Weights of a small transformer language model: 17.8M parameters.
Each number is 128 + 24 x the weight over its row's rms, rounded and kept within 0 to 255. Layers, rows and columns count from 0. Numbers have three digits each. The size before them is the row's rms in percent of the matrix's.

# q: layer 6 attention query, 256x256, rms 0.0522, rows 11-15,75-78,139-142,203-206, columns 128-255
# k: layer 6 attention key, 64x256, rms 0.049, rows 11-14, columns 128-255
q11 080:111182165124124118132142150127106126159148109135120168109153123132088119149150132161151180123126105137125151106104083093111139151098135136115164124130127106083127106130144152112169138156108144156143134146132167132114125160161119154069161127137133081137099125165107138104118117066142113115170138105133149103102146129082114105154116135171125108102169172147119145145128160134099150150132
q75 064:165163101099165149095150133146079100148141148136101118129147098131125118113139103165122103124156126127114155101129122120132130160130111126103153169163146090159116110124120124099134193148101150109124144151135173156122116155091175160091151107126144124076113135134083132128125096126080109150084169108141126144134125095122107097133121126147135178073123128132147153168120139111139167137124
q139 079:141190154131119106126107174170128129118119107107129139091121130128107110114145135127115112128124111113109133127117102125146175148114176128135152141125136159138119126159104133124168114117167110115151187144120094089108158129119130133168129147153124136128112143141108126134152113127108132086093116149100119115087161138087101112158145104138129086103150144123139164141098128125109129169146
q203 112:085132122164156087119179165136167171113097172098095093096090150142150141142125145159115112170114123080136129098086143116111123140133151142124133134169109170093112152166107112146114100132144089120146126108112153142114153168085127128107111109113160145132107147133145121067118146154156171117138132131126114116161089144156099142190114111134138146134106054143111147159121105128143125112135
k11 065:111096151157143096139136111142115094122115139142151155141077152094122116147107117127158126117113121084086168146140107161106064124110135136113160088142100150163072103146115106108126137103124152115105127071109217096108122120103112135151131116137141077153149072163125095075128123138122088128151110100101150145119130122124120102150128139117130150143111129163176082137096149134129116099097
q12 082:112131120156129148141123131155120105150150138104187133135151107129126122120144136158162096110137120167100140150147110105131185134105144137130112150160124129140122159121109091130140137133117136119118134152112145118109131084108134110102148066139133134121134138101114112139135087160144095134143076110121113087171159134162128121116181149130126117132151124072092171127107146096140094156168
q76 071:082140138155116169121145138130138160131101156098123090101105124114166103134162145122171137134081146087100158126165111115118141110147135127119149143120150145118139093175121141099096117094104137135165126133087142126124133107087081076152154100155093140143137148098145138128148143147174148150157089135129110139130130145151131145149140108149127123100068103122138135112115129142125119119102
q140 074:115115110131117148142130083121132124171143122112120120140152108114110131160103134143173153121153147155115142166138149167100133103159127136128135128110101089121139090119130119130110100118122106104095110143120146117107119128103130110135120103119099105162093108109086163140079154120099103155166128161143092144180141184166147161075119137102124123153161123150129122121114124147139135131110
q204 106:095126145125108115141115137108136071160151111143163127105148148101153135144135113113137132090100140130120107132144132145106166114073092112135103115110122116127150126085126154143180127119097162152080126155086125151131122107146133118134138123129110136061112090126113104147122083126126120131120105124128107119133172147129148113073144147122073118110159113080143178129149108122092066141144
k12 073:144118125101128133126151109133143142149182125112109128141172111137148127099119164121098157111177132153164108078127115121150115137118116106150145101182151115127123129118143127155110120128149095128148135132166151141115110120185166141112155115139116117148113124088129104114108111175099090121128190152138138102101105115177168137128115097095162111097126142092096117136094147120147182163166
q13 090:146150149132137141124161112110160164153196128114107121083183167147152112139133162094112097153167132131110110117116129139141132143180115120130115105101094137141094143132101110152087115152100126112106087130112079114133116092130167074166100129126118104143106150089131115164119137156089101185133120170131122111159132157154141150123137147116121128165165114110155151114105074148141121100169
q77 066:119102140164137088117107083126158151143130147126175166131134108133151141138112144072169118131050115112124111083120088127071113126118109115114064106119111123076149134154163088119127086089140136131135119124127103121116150098151113113138111102115128109197145142106137125132118166145153129140138116090151129108130121102138089169088140133133147079180138126110123135099112136152133121112113
q141 078:128095127113152177136145055133146170136151136126146135165153166123127191110087153144120157096162150175123154111154160150105109099099083113104130131161096117125135122120136144146084121176133102122097053104113141156174072109108139141126150096113171114113135130126123125127126114127106103146157137133112127109155110100154139135101143128116152125137126098139084115128146107094127130116159
q205 110:139145145122100158101125106116063079130131080131105143121155144119131156135124122137128117115157135168161103169150106118133139152133129132131136107108150094124128155106152165127125169143095144108142166177167118126110090141167134149136157107134100119154099138109080111165122134108098119133133131092119135110135145157120165142075126112136132144150149193157114109119150105123118124151126
k13 069:095104105077134115105105085140148123132119102093131135142141112132108115099122172159135136119112122151169134101144087179112131117087136116141138143143161159134158091138083158171129103170149088139111131140150116134147166135156094119080163145129174138075159119139129137127157092124146148171094163168126122119141118111107126107113138107110145107096149132123066176123141127109163148174164
q14 084:089150125110128138131109121163088094144130104163130159137146098144115168133139115142135119150157136124103157092159081094121162151129145080120160113113136121153145095126159144114108144141127164156102182139143144120111118142126108177064188111133145108143108146142133148134117113101123149095179136103133129093107129117107106107146141104163151133120157186165118098130160165124163096151138
q78 072:098176119117140125089137108185134072176146114122115109120153132131097140132129104182095095120140153127130138127146079116107122148138151092126190149124144123138111110142108109148138128139109146098103141167141145160107102196089136171065099148154135129117105107102113126134109103112137141100130148066121158104100140121124107142151109117146126149116128127125146096169164122113127145147142
q142 073:117179157133119153114086205141124089105123112107093134108139151116142121114141143095136103101101127094135118099135080095147151155149139124163137128123131121146146132119141145117122106131087157150143173150108145107092162146154149145141119168126110158149127117132150112120125108136155118110138089133125122132082189126078098100181145138150128161077136184155113145138148129110122115140125
q206 111:098121115147157130136128160126132105123094151115110126141096124158152124132137136140117121113114086081111099111094132143160116146113111106135137144138113158122120110169108118152099116102172150129109130110129138105137168137120129142136129148112144101133129102151117077097095153172151144157143138180069089135153106112144118141173122088150131125146127140153128134127141147151167111135105
k14 070:124074108172174082134114076144153148127101134092144152113107111112130131118106137163148142089118132141135153136107170147132142107155114147090144115131122165151129137158061139125115117111125103100139128101136172134099115140098111155188119114130154115145134118100188105082157117158073167120148129134141146153143088160088138107128149065124139176107114106176135135118088118095130119105117
q15 085:139107123172134163158106129136117125102125136123132116112133124119139111117158156117116124173130086143111105140114153096113163129144079126156083146123154128139110116146108113129138143086140125114124109134092134090102116142151132057147149106145111145108140143118153109128172125178140115168092095159129093116146111147164089142101185108125105091118154102110134164117124153132126147118135